config = dict(
    n_layer=11,
    d_model=768,
    n_head=12,
    n_kv_head=3,
    head_dim=64,
    d_mlp=1536,
    vocab_size=8192,
    activation='swiglu',
    norm='rmsnorm',
    norm_place='mix',
    norm_eps=1e-06,
    positions='rope',
    rope_base=10000.0,
    rope_fraction=1.0,
    qk_norm=True,
    attn_scale=0.223,
    bias='none',
    tie_embeddings=False,
    parallel_block=False,
    extras=['some layers without positions', 'some layers without attention', 'local attention windows', 'value embeddings', 'a smear gate', 'capped logits'],
    init='trunc',
    init_std_qkv=0.0184,
    init_std_o=0.00393,
    init_std_up=0.0184,
    init_std_down=0.00393,
    init_out_by_depth=True,
    optimizer='adamw',
    lr=0.000457,
    beta1=0.9,
    beta2=0.99,
    weight_decay=0.98,
    lr_head=0.00361,
    warmup_steps=494,
    schedule='wsd',
    decay_fraction=0.661,
    decay_shape='linear',
    final_lr_fraction=0.0,
    batch_tokens=131072,
    seq_len=2048,
    doc_mask=True,
    train_tokens=560700000,
    steps=4278,
    dataset='wikipedia_en',
)
Each number is 50 + 12 x the weight over the matrix's rms, rounded and kept within 0 to 99. Layers, rows and columns count from 0.

# layer 3 attention output (transposed), 768x768, rms 0.0149, rows 276-304,340-368,404-432,468-496, columns 288-335
44 33 57 50 48 35 43 60 48 45 60 67 39 75 65 44 54 51 52 48 85 41 25 34 89 56 38 57 49 33 54 39 47 45 38 37 51 40 51 37 60 47 48 45 52 34 54 58
48 46 58 14 63 47 50 39 58 50 51 39 49 38 41 45 44 56 47 69 22 63 30 63 53 48 40 47 58 36 41 45 62 80 52 69 48 55 31 53 54 54 50 67 40 60 39 61
42 79 51 50 59 66 53 47 47 62 56 42 54 47 56 36 52 74 30 54 38 40 42 46 56 67 40 51 31 61 48 64 60 43 31 63 63 52 49 66 51 63 51 46 50 53 48 23
68 67 62 36 49 62 56 43 48 53 40 49 50 37 52 54 49 50 53 43 49 61 48 50 41 48 50 33 61 47 47 38 52 23 44 65 49 49 56 48 46 61 69 52 39 49 38 43
50 30 57 64 54 43 32 61 59 39 68 60 43 72 40 37 60 36 61 68 65 51 42 40 62 48 61 60 50 47 31 48 43 45 62 33 60 54 43 60 59 37 50 61 39 65 57 67
61 55 43 51 39 45 51 18 46 34 49 59 33 33 49 60 63 52 36 46 42 63 60 62 55 36 52 67 68 57 66 31 54 81 28 73 27 61 58 35 28 80 62 52 54 54 58 35
18 81 30 74 49 48 60 47 43 50 62 27 66 42 57 34 46 50 33 57 49 48 93 53 52 54 56 36 51 41 51 52 60 30 52 64 71 45 47 60 19 66 54 60 66 30 50 47
40 62 43 25 69 34 55 45 49 60 58 51 39 51 52 51 72 35 64 70 50 54 48 64 46 11 44 64 37 78 65 38 42 38 55 37 19 69 32 48 61 42 39 43 43 64 45 61
51 37 57 37 54 55 69 71 50 81 69 33 59 54 52 58 54 30 60 30 44 72 34 15 46 43 51 49 61 34 58 42 61 54 68 35 41 57 66 27 44 50 32 58 65 22 37 61
39 53 40 41 42 40 61 41 55 55 51 46 49 47 48 62 48 39 40 39 37 63 59 52 37 39 47 60 70 54 64 46 45 70 61 61 42 54 66 53 39 39 59 76 49 49 34 43
63 53 18 32 45 51 60 63 47 82 62 40 46 37 55 40 49 50 66 51 23 61 39 43 31 30 39 55 61 41 47 43 48 57 59 49 30 49 38 67 51 43 40 52 49 35 41 56
68 52 52 48 64 42 56 49 40 49 76 54 60 68 58 37 57 32 58 80 59 48 50 51 47 46 32 68 27 69 52 47 30 49 35 37 34 31 22 53 50 31 36 23 58 41 55 37
54 70 33 48 59 32 59 39 43 57 46 34 48 49 55 47 44 41 50 70 47 49 41 15 53 46 52 70 48 47 31 31 66 64 41 42 58 61 37 62 47 22 36 52 61 48 52 52
63 45 37 35 44 44 39 56 49 62 61 63 53 55 60 59 52 51 55 44 47 58 35 33 51 64 48 73 57 46 41 61 27 48 70 28 41 50 77 24 32 43 38 49 37 35 31 50
45 43 51 65 47 45 62 57 41 51 56 45 44 36 58 36 61 57 56 58 44 41 59 64 31 32 59 50 40 57 61 50 44 52 51 46 70 46 41 42 62 36 41 25 58 30 62 25
58 48 75 37 43 54 27 55 72 58 29 58 43 53 62 50 40 46 59 42 57 89 23 49 25 69 52 55 46 64 27 31 58 46 56 55 72 72 53 66 38 29 50 71 45 38 52 28
50 47 53 39 67 52 36 50 47 56 46 55 18 80 42 24 60 83 50 30 71 36 43 50 55 58 49 40 39 46 67 51 37 45 34 72 29 42 40 37 73 53 53 43 45 71 45 23
60 45 69 53 55 42 68 56 49 63 59 63 66 53 56 52 47 47 52 33 58 42 51 53 46 60 56 35 30 41 28 51 37 52 37 47 60 50 48 62 50 44 62 39 29 39 56 45
73 22 39 65 58 60 40 53 55 26 49 60 46 75 45 42 56 55 46 62 66 74 59 55 60 55 54 25 66 48 48 48 43 57 53 51 67 47 54 55 33 74 36 47 41 74 55 53
63 63 48 41 58 53 41 26 41 34 54 49 57 71 53 52 37 37 41 59 56 44 31 42 58 50 40 68 70 25 53 24 45 38 50 59 31 55 42 22 42 53 39 48 29 57 56 46
48 46 53 48 38 51 50 30 50 36 26 51 51 54 58 79 54 59 52 45 56 41 56 48 57 58 53 54 43 64 62 65 48 53 69 42 55 48 62 54 59 39 65 38 73 59 71 40
47 46 43 36 39 48 55 76 39 64 54 40 45 51 51 30 51 60 60 50 38 55 44 48 48 43 63 42 38 48 49 78 48 44 72 52 44 34 56 53 40 47 37 63 30 60 43 35
54 48 28 65 49 51 60 27 47 27 50 46 48 34 67 54 51 29 43 50 40 29 76 51 56 48 52 39 43 60 67 56 62 43 59 70 60 59 48 43 39 46 53 39 68 45 55 54
40 54 50 62 22 42 40 38 41 50 30 51 62 49 51 70 52 44 59 61 47 47 55 41 52 61 49 77 61 39 64 57 49 45 57 59 65 44 59 41 60 30 51 61 59 62 57 71
29 42 67 59 53 40 34 58 40 48 56 41 56 56 45 38 59 55 30 44 80 27 52 54 53 67 47 48 56 47 48 62 60 44 56 14 62 25 48 48 59 41 42 44 50 50 71 55
44 46 53 36 67 60 36 41 56 49 44 33 65 75 50 40 40 49 53 59 53 58 47 59 55 78 50 45 38 50 40 49 40 23 46 42 55 48 27 62 49 50 54 51 46 48 72 46
48 60 53 39 55 43 68 69 39 71 53 23 54 35 57 53 40 51 39 20 43 65 66 58 33 27 42 53 74 46 58 48 65 61 64 75 39 52 80 36 30 45 69 56 46 45 45 49
91 48 70 34 51 62 23 51 57 22 28 50 35 60 36 86 53 39 22 38 72 74 41 44 41 65 52 37 68 36 38 15 54 61 56 58 28 82 72 58 49 45 78 44 43 71 45 62
45 52 61 40 35 58 50 81 39 46 43 54 70 61 42 30 33 66 56 59 36 46 27 47 50 63 50 49 46 57 39 37 50 34 59 35 65 56 29 53 43 77 58 35 34 45 58 48
39 46 68 44 55 34 52 35 65 43 45 47 43 69 31 51 54 35 53 54 59 18 28 66 43 53 60 51 52 38 69 34 55 72 54 52 72 43 45 35 43 65 50 56 61 55 41 61
42 52 56 39 69 45 60 60 51 52 55 32 65 46 29 50 60 70 58 54 35 47 46 69 42 48 53 54 45 54 31 50 44 48 36 48 35 71 50 29 43 66 48 68 42 37 42 37
33 60 52 53 71 47 32 56 56 58 42 34 62 43 47 29 41 50 42 56 61 38 62 65 60 54 60 51 49 59 58 68 39 39 59 45 42 61 31 47 58 63 49 41 35 49 45 40
54 62 68 64 47 52 61 44 36 40 43 70 60 64 59 48 33 57 64 53 29 46 47 45 57 54 33 35 50 47 30 59 51 51 20 64 67 51 50 44 49 45 54 44 52 38 51 49
44 44 58 62 43 61 68 60 58 58 44 63 61 51 43 60 43 51 69 52 51 53 50 50 55 50 43 56 59 32 53 51 33 62 44 54 54 44 44 58 54 50 50 34 77 47 38 43
34 61 44 50 35 51 71 39 57 49 61 38 56 47 38 29 46 50 41 66 34 67 59 60 39 39 73 51 65 57 69 28 48 68 21 59 34 47 50 40 40 67 30 52 44 45 49 49
55 53 36 41 63 50 39 59 54 45 38 44 54 50 30 39 46 40 44 60 43 49 74 58 45 59 60 46 58 34 68 52 48 44 50 58 64 33 47 30 50 64 45 52 29 65 43 46
40 71 52 40 43 44 68 38 60 61 66 58 50 64 43 56 50 38 61 31 45 55 29 58 60 44 42 54 61 71 63 49 53 48 26 62 41 47 46 55 41 49 51 60 64 57 48 60
30 27 47 49 47 49 61 41 73 41 51 46 45 71 43 40 52 42 63 58 35 50 32 40 44 56 51 35 49 42 82 62 58 24 26 49 94 39 46 28 51 45 18 37 72 54 63 61
48 69 51 35 40 51 36 60 55 74 60 38 42 62 58 53 36 47 33 45 38 67 43 48 59 42 32 42 65 69 28 47 75 61 43 60 42 51 62 67 35 38 45 50 60 41 73 31
37 55 40 44 38 55 52 58 54 52 68 61 45 59 54 47 53 42 47 43 50 42 43 40 64 49 11 58 63 40 50 43 44 55 36 32 55 24 64 58 48 49 53 35 71 46 60 59
56 37 50 46 39 37 78 59 53 46 71 61 57 64 45 57 64 41 51 47 56 38 49 53 55 30 48 60 51 65 48 34 31 67 55 61 27 35 59 62 37 59 44 45 63 55 28 58
55 49 38 46 45 36 74 58 37 68 53 62 39 46 43 57 50 54 68 49 54 52 61 47 47 43 53 55 65 50 54 54 44 49 30 46 49 34 75 52 48 46 56 60 45 59 24 48
46 47 31 46 33 34 50 68 64 66 44 42 65 54 38 44 64 51 50 68 36 46 60 47 51 41 63 49 44 60 61 46 49 42 41 50 63 43 37 66 53 47 39 36 51 47 48 45
69 51 50 36 45 58 35 60 50 49 45 52 25 24 63 70 63 46 68 53 50 65 14 47 33 57 26 65 51 63 42 51 73 45 47 41 41 60 80 73 47 43 54 45 66 53 73 43
61 43 56 68 54 68 53 36 77 43 66 43 54 50 56 59 40 38 49 34 41 70 44 49 59 56 34 34 53 65 39 43 48 29 45 42 70 51 25 53 57 43 56 40 49 55 38 48
40 51 68 42 47 53 42 44 53 32 50 59 33 45 46 50 39 49 51 53 60 43 52 50 59 60 48 22 39 34 52 52 41 61 46 69 56 34 61 45 46 60 48 31 65 53 49 56
32 30 49 64 50 42 62 38 53 60 33 35 51 37 59 42 46 55 29 40 70 45 64 54 31 59 51 57 44 30 60 49 37 50 58 49 63 61 30 43 55 42 48 46 52 35 32 50
54 62 49 57 59 29 61 52 52 37 29 33 66 60 44 50 50 71 38 68 51 55 55 51 27 40 64 51 63 51 53 42 38 75 68 47 39 67 46 43 47 53 42 66 38 35 36 58
25 48 31 21 53 36 48 35 62 39 63 63 54 57 38 58 57 45 42 55 52 41 47 52 74 48 61 44 48 47 74 41 52 59 45 45 56 45 63 30 30 53 48 51 46 52 49 58
41 50 51 59 50 49 55 36 59 43 47 59 26 48 45 34 21 55 52 50 48 56 62 39 46 50 60 44 35 49 55 48 54 58 41 28 52 53 33 54 50 52 54 44 47 44 65 51
45 39 51 50 67 38 69 51 23 61 49 37 49 65 55 24 75 58 43 53 47 56 51 54 59 43 42 36 60 35 56 55 42 47 71 68 58 35 34 48 42 36 44 40 65 46 64 32
43 22 45 52 62 55 70 31 56 45 38 57 38 38 48 36 43 46 41 38 47 00 65 54 47 50 55 37 37 36 84 53 40 53 64 43 50 39 35 23 42 46 57 40 39 54 35 32
47 35 63 68 29 59 53 36 33 33 74 50 42 48 48 44 54 56 53 53 42 36 51 53 50 33 50 58 59 48 59 58 52 57 63 47 41 42 44 38 45 50 44 54 35 69 47 55
51 49 37 35 46 47 18 56 45 36 29 35 32 43 33 46 44 51 45 59 54 50 48 43 39 58 56 56 37 45 42 49 71 51 59 71 34 32 66 44 45 43 52 71 44 61 61 43
61 34 42 47 65 59 55 38 47 50 61 56 47 48 58 53 55 66 52 54 50 34 68 60 55 44 61 30 33 36 63 51 43 37 58 43 59 52 42 41 54 60 57 50 18 54 48 44
31 70 42 57 62 82 39 48 53 35 63 34 49 44 43 17 62 54 54 40 52 37 56 67 56 61 56 41 50 47 63 54 41 47 38 52 79 25 08 21 37 41 51 50 50 78 61 41
46 44 78 52 63 65 48 54 72 23 36 77 48 58 64 58 45 50 61 62 39 45 56 46 56 74 59 22 32 41 53 44 21 43 43 38 72 35 51 39 62 55 50 42 42 62 57 58
42 45 51 50 52 61 67 37 59 52 41 46 45 50 49 31 47 63 64 54 18 29 36 54 43 57 89 51 56 51 58 37 52 52 64 27 64 60 51 41 38 68 54 43 22 51 19 58
64 42 68 40 61 45 49 29 42 48 60 52 54 72 39 57 47 66 72 55 55 42 25 63 41 31 47 47 55 79 32 28 69 44 41 42 54 65 35 53 53 42 51 66 48 38 55 58
39 65 59 45 37 66 62 58 38 56 47 53 63 50 34 55 37 49 20 52 51 53 49 39 23 44 54 54 27 40 62 41 38 25 48 45 46 70 66 45 53 53 55 62 68 41 52 36
49 48 46 32 45 49 49 56 64 52 64 48 76 32 45 52 56 55 61 49 32 74 26 54 59 49 51 56 68 56 56 56 60 58 60 50 44 42 54 63 53 41 39 57 51 39 49 46
53 77 40 55 45 47 46 43 50 47 28 57 36 45 62 58 27 60 49 28 54 37 46 47 49 59 49 59 57 44 49 46 37 39 42 38 52 66 55 44 67 37 67 44 45 49 42 51
58 48 63 52 73 65 63 51 58 54 61 42 46 43 32 48 58 35 57 39 55 50 57 56 68 50 61 70 52 31 39 41 62 44 45 50 49 39 36 46 67 58 64 58 70 46 44 53
41 57 37 56 47 57 64 80 50 57 43 42 55 51 44 44 35 53 49 44 43 66 36 48 44 60 27 81 54 63 64 47 61 57 28 82 26 51 74 59 46 59 43 59 68 49 39 30
65 45 51 45 52 54 37 62 53 43 69 65 62 50 32 66 49 52 45 52 53 58 42 42 47 50 37 46 53 41 49 60 62 51 55 51 36 49 61 52 36 34 42 59 47 54 48 51
32 75 64 57 34 56 74 60 48 49 63 52 54 63 48 52 35 40 52 40 59 32 55 56 64 24 62 55 53 53 63 56 31 46 49 65 62 63 47 45 35 52 57 46 47 48 54 62
39 34 57 37 40 44 66 49 65 47 61 78 48 64 42 50 53 45 53 45 54 59 28 36 45 23 40 51 42 54 39 44 52 45 37 27 61 56 53 48 71 29 40 29 45 47 49 77
54 66 64 64 55 41 50 57 54 56 59 29 28 68 43 37 26 58 24 48 70 52 68 45 50 38 40 48 45 65 51 69 28 48 64 45 61 64 51 49 58 45 35 34 39 58 61 39
30 53 49 50 36 53 49 56 54 33 48 69 42 56 51 55 40 44 36 58 64 25 61 48 62 43 52 44 44 34 71 66 20 58 45 47 54 50 67 41 47 56 47 29 46 50 64 69
37 53 36 62 51 53 64 53 71 34 69 50 51 63 59 30 55 53 64 43 51 40 70 71 58 44 54 30 58 34 50 56 61 80 55 57 44 44 36 55 17 39 45 60 62 49 26 62
19 54 54 58 44 35 53 56 65 50 56 74 34 55 32 66 55 51 51 54 62 48 60 49 34 41 52 51 44 46 52 64 33 49 46 44 72 54 37 87 46 53 58 57 55 50 53 76
30 38 49 56 55 46 67 45 62 61 33 58 62 49 64 36 32 37 39 60 48 54 45 45 48 54 41 61 40 41 47 28 70 56 36 55 71 55 53 59 59 40 47 60 61 66 39 49
52 39 43 45 43 33 44 59 65 29 62 39 59 52 48 48 40 40 49 57 56 53 52 52 42 45 64 34 71 58 48 60 17 57 75 42 52 43 53 57 55 67 53 43 45 54 66 55
48 39 52 64 45 39 61 59 72 42 38 47 26 55 57 43 30 48 44 36 50 55 42 36 75 51 37 27 46 60 41 30 53 30 26 40 27 43 57 71 40 47 62 33 51 45 55 34
32 39 52 46 23 60 42 51 48 44 40 57 73 48 77 71 41 53 73 44 39 36 53 49 61 47 48 39 58 51 53 52 60 63 55 76 58 42 62 45 41 42 55 47 48 54 55 43
48 42 45 24 57 45 61 45 47 55 47 46 64 52 58 63 72 40 46 35 56 49 51 59 54 41 53 52 43 39 40 34 76 46 57 62 20 48 51 50 54 52 78 49 46 22 34 36
53 56 58 56 63 52 44 55 40 41 38 42 50 44 52 45 72 58 52 54 40 39 41 38 40 48 62 63 68 42 51 59 60 59 61 63 28 53 42 43 57 55 30 68 63 55 46 54
39 52 44 41 40 53 47 32 61 50 37 63 54 46 51 41 53 54 52 58 33 28 31 46 46 58 43 57 61 56 69 43 57 36 51 60 42 41 46 49 42 21 45 87 73 44 44 64
47 46 64 42 48 52 27 40 61 56 50 43 57 52 54 57 60 46 65 53 47 71 49 36 39 57 50 74 56 63 60 33 50 56 50 30 47 45 46 50 77 66 43 62 57 42 55 48
60 52 57 20 63 37 70 48 45 43 51 54 49 39 51 55 73 63 57 46 52 51 39 59 70 40 25 64 50 43 66 64 55 48 57 50 49 30 56 47 50 53 36 36 65 46 61 33
40 31 75 60 43 54 41 64 86 56 41 53 61 45 18 64 63 24 60 38 43 57 27 29 55 76 42 52 60 44 45 53 43 39 48 62 43 58 37 66 44 41 49 68 46 52 54 52
40 45 57 65 51 39 52 49 51 64 61 51 41 54 55 61 67 45 64 49 40 67 35 57 40 52 39 39 56 60 51 30 50 57 45 56 19 73 52 61 46 47 53 48 64 55 44 42
50 33 56 31 57 51 36 52 58 44 50 31 46 56 38 51 65 48 56 52 29 50 46 52 40 40 67 61 52 52 31 49 57 51 58 53 49 32 51 40 61 52 42 59 65 61 53 37
73 37 56 42 64 65 64 37 47 69 53 62 56 51 64 53 63 49 66 47 33 49 43 63 58 61 47 50 40 59 52 30 70 47 41 45 49 46 43 53 48 56 49 69 56 47 61 30
39 42 32 44 35 67 58 72 46 36 65 56 44 46 45 35 49 65 68 42 34 47 25 48 49 46 31 63 43 45 57 67 48 40 40 54 57 38 64 51 42 32 41 45 51 60 68 30
47 66 51 42 31 67 34 73 66 40 57 70 51 32 59 79 58 35 66 39 29 73 59 57 41 62 49 48 62 57 58 38 47 60 33 47 59 42 46 59 72 61 64 50 50 47 52 52
54 48 18 64 44 55 62 71 38 49 70 25 41 63 78 32 58 39 67 51 30 27 31 42 42 49 51 27 80 63 44 56 57 51 55 57 33 36 51 62 63 67 51 40 53 56 39 45
55 48 77 41 42 70 40 52 37 34 65 57 52 70 43 50 46 62 65 54 69 40 48 43 43 51 37 65 53 51 41 44 33 78 23 27 40 57 51 52 59 58 56 45 68 54 49 56
65 41 57 41 55 61 47 60 38 40 59 60 45 66 46 54 58 73 35 69 47 40 44 40 39 63 62 37 23 54 51 40 29 51 37 50 41 63 77 56 49 49 49 59 59 54 44 47
51 71 39 44 48 59 35 47 40 56 48 40 40 43 51 50 52 71 62 57 33 68 52 45 46 67 63 56 35 44 68 62 46 63 60 51 67 51 61 45 36 41 62 55 57 28 44 44
42 68 54 41 43 41 50 41 45 36 48 60 48 48 71 52 40 55 58 32 78 50 44 60 71 55 45 28 43 39 45 41 45 25 33 65 61 58 51 37 29 38 58 50 49 40 37 36
60 48 67 48 62 70 62 68 50 52 66 65 58 30 34 59 57 50 73 57 50 46 40 56 47 35 61 54 57 43 35 40 62 48 32 36 47 39 46 59 59 62 44 41 63 74 61 46
74 49 43 60 21 58 50 72 42 62 31 39 54 49 58 35 44 50 54 39 47 41 56 50 50 51 52 60 56 46 75 26 50 71 50 69 33 42 52 46 49 59 37 52 59 37 46 28
58 51 52 54 40 55 47 56 44 59 51 45 65 57 55 48 56 50 46 48 39 56 62 46 40 74 41 54 50 46 70 46 62 52 54 32 56 60 62 28 31 54 63 67 50 34 44 50
42 45 59 53 32 45 59 58 52 50 61 62 75 54 51 56 38 41 61 43 77 48 47 39 67 37 47 49 55 67 36 44 50 44 49 48 43 43 38 56 60 56 32 31 41 66 50 58
34 44 48 43 32 59 59 67 47 30 63 53 44 47 44 41 54 41 44 44 53 60 40 33 29 61 51 51 58 40 48 33 68 48 36 32 38 75 56 25 37 52 59 43 49 44 48 75
51 58 63 72 50 46 65 53 68 62 46 46 47 52 48 48 58 45 37 53 60 33 50 37 58 44 42 36 59 82 29 52 45 46 67 60 32 46 51 57 44 50 32 39 55 43 56 47
46 51 54 57 43 37 60 51 50 54 56 62 49 52 59 49 40 41 60 52 67 21 43 45 67 45 55 46 55 61 51 50 53 48 48 45 42 44 46 42 61 60 25 38 44 50 47 57
36 50 54 67 63 31 57 44 79 41 73 43 51 53 40 49 51 50 77 43 55 22 46 63 64 28 42 62 53 42 45 52 62 52 42 51 42 37 48 65 59 47 39 42 56 63 36 60
36 57 48 76 53 43 60 53 56 47 53 56 51 50 58 54 59 40 44 47 68 34 39 30 41 63 44 53 41 46 33 44 63 47 31 43 40 64 66 73 59 46 48 65 56 61 49 74
55 53 36 58 45 37 75 67 39 47 54 47 69 60 65 59 39 49 50 53 51 32 27 70 64 64 45 53 43 52 39 47 65 31 52 42 35 54 44 57 36 57 53 63 36 54 30 66
39 30 43 43 49 46 58 39 58 34 47 56 33 40 43 34 51 47 52 53 36 64 35 56 35 46 61 43 65 38 61 64 53 39 49 60 63 50 45 51 66 56 61 47 36 50 58 46
33 30 50 63 43 42 61 56 39 65 44 47 43 35 56 52 35 63 70 29 58 74 47 48 63 47 50 40 40 48 39 47 48 43 65 23 60 48 59 39 35 44 54 63 60 46 41 29
42 49 56 25 39 64 32 61 51 33 59 60 63 49 54 48 38 35 69 34 54 30 50 33 38 55 51 39 74 55 43 52 46 64 60 65 57 42 47 32 70 23 36 38 50 42 73 42
52 44 42 51 59 42 52 54 44 58 58 48 55 56 43 59 44 48 27 47 40 54 48 66 38 44 56 56 47 37 44 43 43 51 66 37 38 52 53 37 62 54 57 46 48 55 29 39
64 50 51 46 57 60 58 62 47 64 44 57 45 61 57 41 59 63 53 61 41 55 53 40 34 36 68 45 67 37 51 58 35 51 37 47 52 39 22 65 64 50 25 49 42 75 53 28
59 51 57 35 27 48 40 28 67 46 43 56 54 70 49 52 62 64 66 62 69 50 22 50 57 59 50 52 52 58 55 51 50 43 42 73 45 67 56 58 40 48 52 56 76 38 43 63
37 44 31 49 62 63 45 43 41 58 55 36 66 61 44 66 41 43 46 53 43 48 64 47 40 57 46 56 49 51 51 54 53 55 50 54 54 60 69 42 55 41 68 48 53 47 50 61
57 68 61 35 59 51 67 63 49 63 38 45 54 36 50 62 64 54 59 56 48 87 47 55 65 33 39 39 52 40 64 52 43 43 61 48 46 35 43 53 14 60 31 41 66 33 53 36
32 30 29 53 52 59 42 33 68 40 38 47 50 43 58 52 24 28 53 34 40 43 55 50 55 57 28 48 58 49 66 55 66 52 42 68 51 74 57 56 32 55 55 77 37 60 59 51
41 24 35 58 41 48 46 49 12 58 44 43 60 57 62 60 63 48 67 43 47 54 70 57 47 75 29 48 44 40 59 40 55 64 51 58 57 57 81 47 45 54 72 51 76 42 49 69
47 44 50 34 54 53 34 54 36 39 59 46 43 56 36 47 59 46 36 69 44 69 54 52 22 68 53 54 61 52 46 65 57 44 34 46 49 49 51 35 57 40 55 50 43 63 49 58
63 48 60 41 51 38 40 40 47 57 44 35 50 51 71 47 57 62 63 42 39 66 46 60 51 48 61 57 39 46 52 61 43 68 52 51 54 57 58 50 23 57 57 47 68 50 59 41
44 50 46 42 41 87 47 67 35 58 53 42 59 51 49 42 50 63 55 50 42 65 64 39 38 70 19 47 43 58 77 29 39 57 71 45 49 53 57 43 34 37 65 56 51 36 63 48
57 31 60 31 45 55 40 58 43 30 47 68 62 48 46 70 47 28 47 34 58 46 76 38 24 69 56 44 50 44 65 18 58 68 46 35 37 51 51 49 67 42 34 55 54 50 63 46
64 46 44 25 42 45 52 82 31 73 51 41 47 57 87 33 73 43 69 55 31 56 50 42 39 61 61 49 85 49 36 39 54 56 62 49 63 30 49 48 53 54 31 44 47 72 47 44
# layer 3 attention value, 192x768, rms 0.0176, rows 85-113, columns 288-335
34 48 32 64 56 55 61 71 44 59 31 56 52 52 70 31 56 37 50 42 79 38 70 51 66 59 65 46 80 49 63 80 42 28 63 36 86 52 58 44 60 46 47 40 54 61 52 64
41 41 32 51 64 44 51 47 56 21 64 64 23 44 53 40 47 43 42 56 42 48 51 48 56 39 52 33 53 50 66 51 52 55 43 68 46 41 53 54 52 58 55 59 45 42 39 58
48 45 49 50 50 47 40 66 48 58 54 36 33 58 61 39 51 58 59 58 57 45 42 30 75 54 58 66 41 38 46 49 49 58 64 35 50 36 55 41 36 56 68 43 68 56 69 55
43 64 64 26 33 50 43 41 43 44 51 25 70 40 42 53 59 55 39 26 50 69 39 65 57 33 59 42 40 51 52 62 30 74 63 66 30 38 67 43 47 93 48 46 70 34 42 41
39 44 65 36 46 42 67 61 58 72 72 59 71 54 57 42 52 51 39 47 75 53 63 50 54 52 50 50 51 39 24 88 41 20 49 70 42 35 61 34 66 51 51 65 66 33 34 55
85 47 54 54 52 48 55 44 53 39 35 65 23 37 45 49 35 43 77 57 36 47 49 53 46 62 44 66 59 54 50 58 56 51 53 62 40 50 49 47 52 39 74 30 17 71 58 67
46 24 66 52 59 58 61 47 36 58 30 31 77 58 72 61 52 59 63 21 54 39 52 34 35 69 45 47 46 52 51 61 37 77 65 58 70 50 51 50 43 41 31 76 30 41 40 62
53 63 30 66 56 44 45 44 47 44 53 43 33 55 44 57 47 61 47 59 67 51 71 69 40 74 18 51 74 72 39 52 36 50 39 50 47 87 36 75 40 33 71 39 57 77 58 54
68 49 64 57 61 78 23 46 47 48 38 72 40 43 41 37 24 51 52 57 65 55 71 30 56 62 54 35 29 53 35 47 57 59 59 47 54 49 27 58 56 42 45 51 60 49 52 51
68 50 60 65 61 55 40 23 42 54 17 60 56 48 55 67 58 66 44 55 48 40 48 51 37 53 54 43 39 38 52 57 52 37 42 42 74 41 42 53 62 33 40 49 56 58 59 51
40 55 41 42 44 45 49 25 61 55 41 46 48 36 62 46 34 55 64 44 31 43 40 49 45 44 49 36 37 70 57 66 51 70 66 56 69 64 51 42 70 73 45 73 44 59 51 37
66 40 61 50 51 51 35 44 41 63 19 61 42 58 42 65 55 44 49 35 64 50 34 48 49 59 59 44 73 44 79 56 48 53 58 67 65 59 64 53 51 64 58 29 45 56 57 35
47 50 64 55 48 54 44 63 62 29 66 42 50 34 49 51 43 45 56 30 27 70 68 56 48 47 31 56 44 45 47 49 48 48 50 72 56 39 28 61 30 68 38 36 60 69 71 47
39 37 47 54 59 56 61 33 63 44 52 51 47 58 42 66 44 62 61 31 43 61 60 61 49 66 38 54 44 47 46 58 50 31 59 50 41 61 35 58 49 47 62 58 47 58 53 55
41 56 45 55 57 54 41 69 45 38 64 53 62 40 42 41 64 42 28 56 56 37 56 66 67 49 32 39 56 55 62 56 28 45 29 53 28 54 45 59 40 57 64 49 34 49 48 49
51 52 56 58 61 40 68 38 52 36 59 60 48 47 57 35 43 52 24 51 43 59 54 46 38 52 44 41 51 64 44 59 54 45 39 27 59 48 58 44 42 62 50 65 49 62 48 53
34 60 42 46 56 65 54 72 45 48 53 33 39 68 40 44 56 30 57 50 45 67 45 66 57 34 68 53 51 63 69 52 57 37 54 37 55 46 57 52 40 46 44 59 63 57 42 50
54 43 80 58 35 35 59 59 61 77 57 62 66 42 41 60 66 40 60 41 22 45 14 51 41 39 62 60 26 59 56 39 52 78 72 57 29 44 56 21 59 69 58 46 84 53 47 61
43 53 57 46 58 52 42 40 73 61 36 54 40 47 58 74 64 49 42 57 53 41 74 44 47 45 55 49 32 63 36 49 49 66 62 43 53 43 66 63 64 56 40 59 68 65 64 45
73 47 38 53 68 51 40 60 62 45 85 67 54 43 43 59 47 45 49 50 66 65 47 43 51 42 52 46 47 43 62 35 56 53 46 64 41 49 61 53 47 61 68 55 52 45 48 45
55 45 41 55 47 54 62 61 54 47 65 61 72 54 63 46 70 40 53 38 55 70 55 49 36 44 55 42 58 48 55 28 53 67 50 40 43 45 49 38 56 55 64 48 43 40 51 70
74 56 64 52 70 41 44 69 50 53 52 55 37 53 25 54 44 59 66 58 52 36 28 54 38 41 48 44 47 44 56 56 46 53 26 46 42 54 56 38 51 62 57 54 33 58 55 66
48 52 50 29 64 47 67 46 49 31 49 48 45 47 60 38 47 27 49 61 60 52 45 51 47 46 52 36 62 48 36 62 48 77 54 21 67 53 44 48 49 73 69 31 25 54 34 39
67 55 54 56 57 59 54 36 54 44 43 47 72 45 57 65 50 46 55 48 34 47 55 44 46 39 38 51 36 46 49 32 53 44 37 83 38 31 62 38 61 41 42 40 56 55 38 47
36 65 66 26 42 55 76 71 48 56 39 62 44 57 64 44 51 35 41 57 36 32 41 43 35 60 45 38 57 62 76 56 39 36 62 56 36 45 68 40 56 51 51 47 45 45 35 56
48 37 44 41 41 45 38 47 52 20 69 65 49 55 53 32 50 45 44 66 70 60 57 43 24 67 47 58 60 49 14 46 38 53 40 25 41 61 23 70 53 32 43 56 51 52 69 70
42 39 54 50 47 58 42 50 46 57 64 52 37 40 44 32 41 48 41 63 63 35 41 49 50 56 26 50 21 40 43 61 49 24 53 45 49 39 72 45 46 42 44 49 41 59 68 34
57 54 44 30 53 51 48 38 38 51 53 56 43 38 57 56 80 15 47 49 55 48 53 33 68 49 32 45 54 52 57 55 40 51 59 66 42 43 78 49 62 40 55 37 68 34 50 52
68 49 53 57 69 50 46 53 49 51 50 49 59 52 57 35 48 41 33 64 43 51 39 36 38 56 35 63 54 55 46 45 67 42 45 52 63 30 56 54 51 45 49 61 35 50 45 48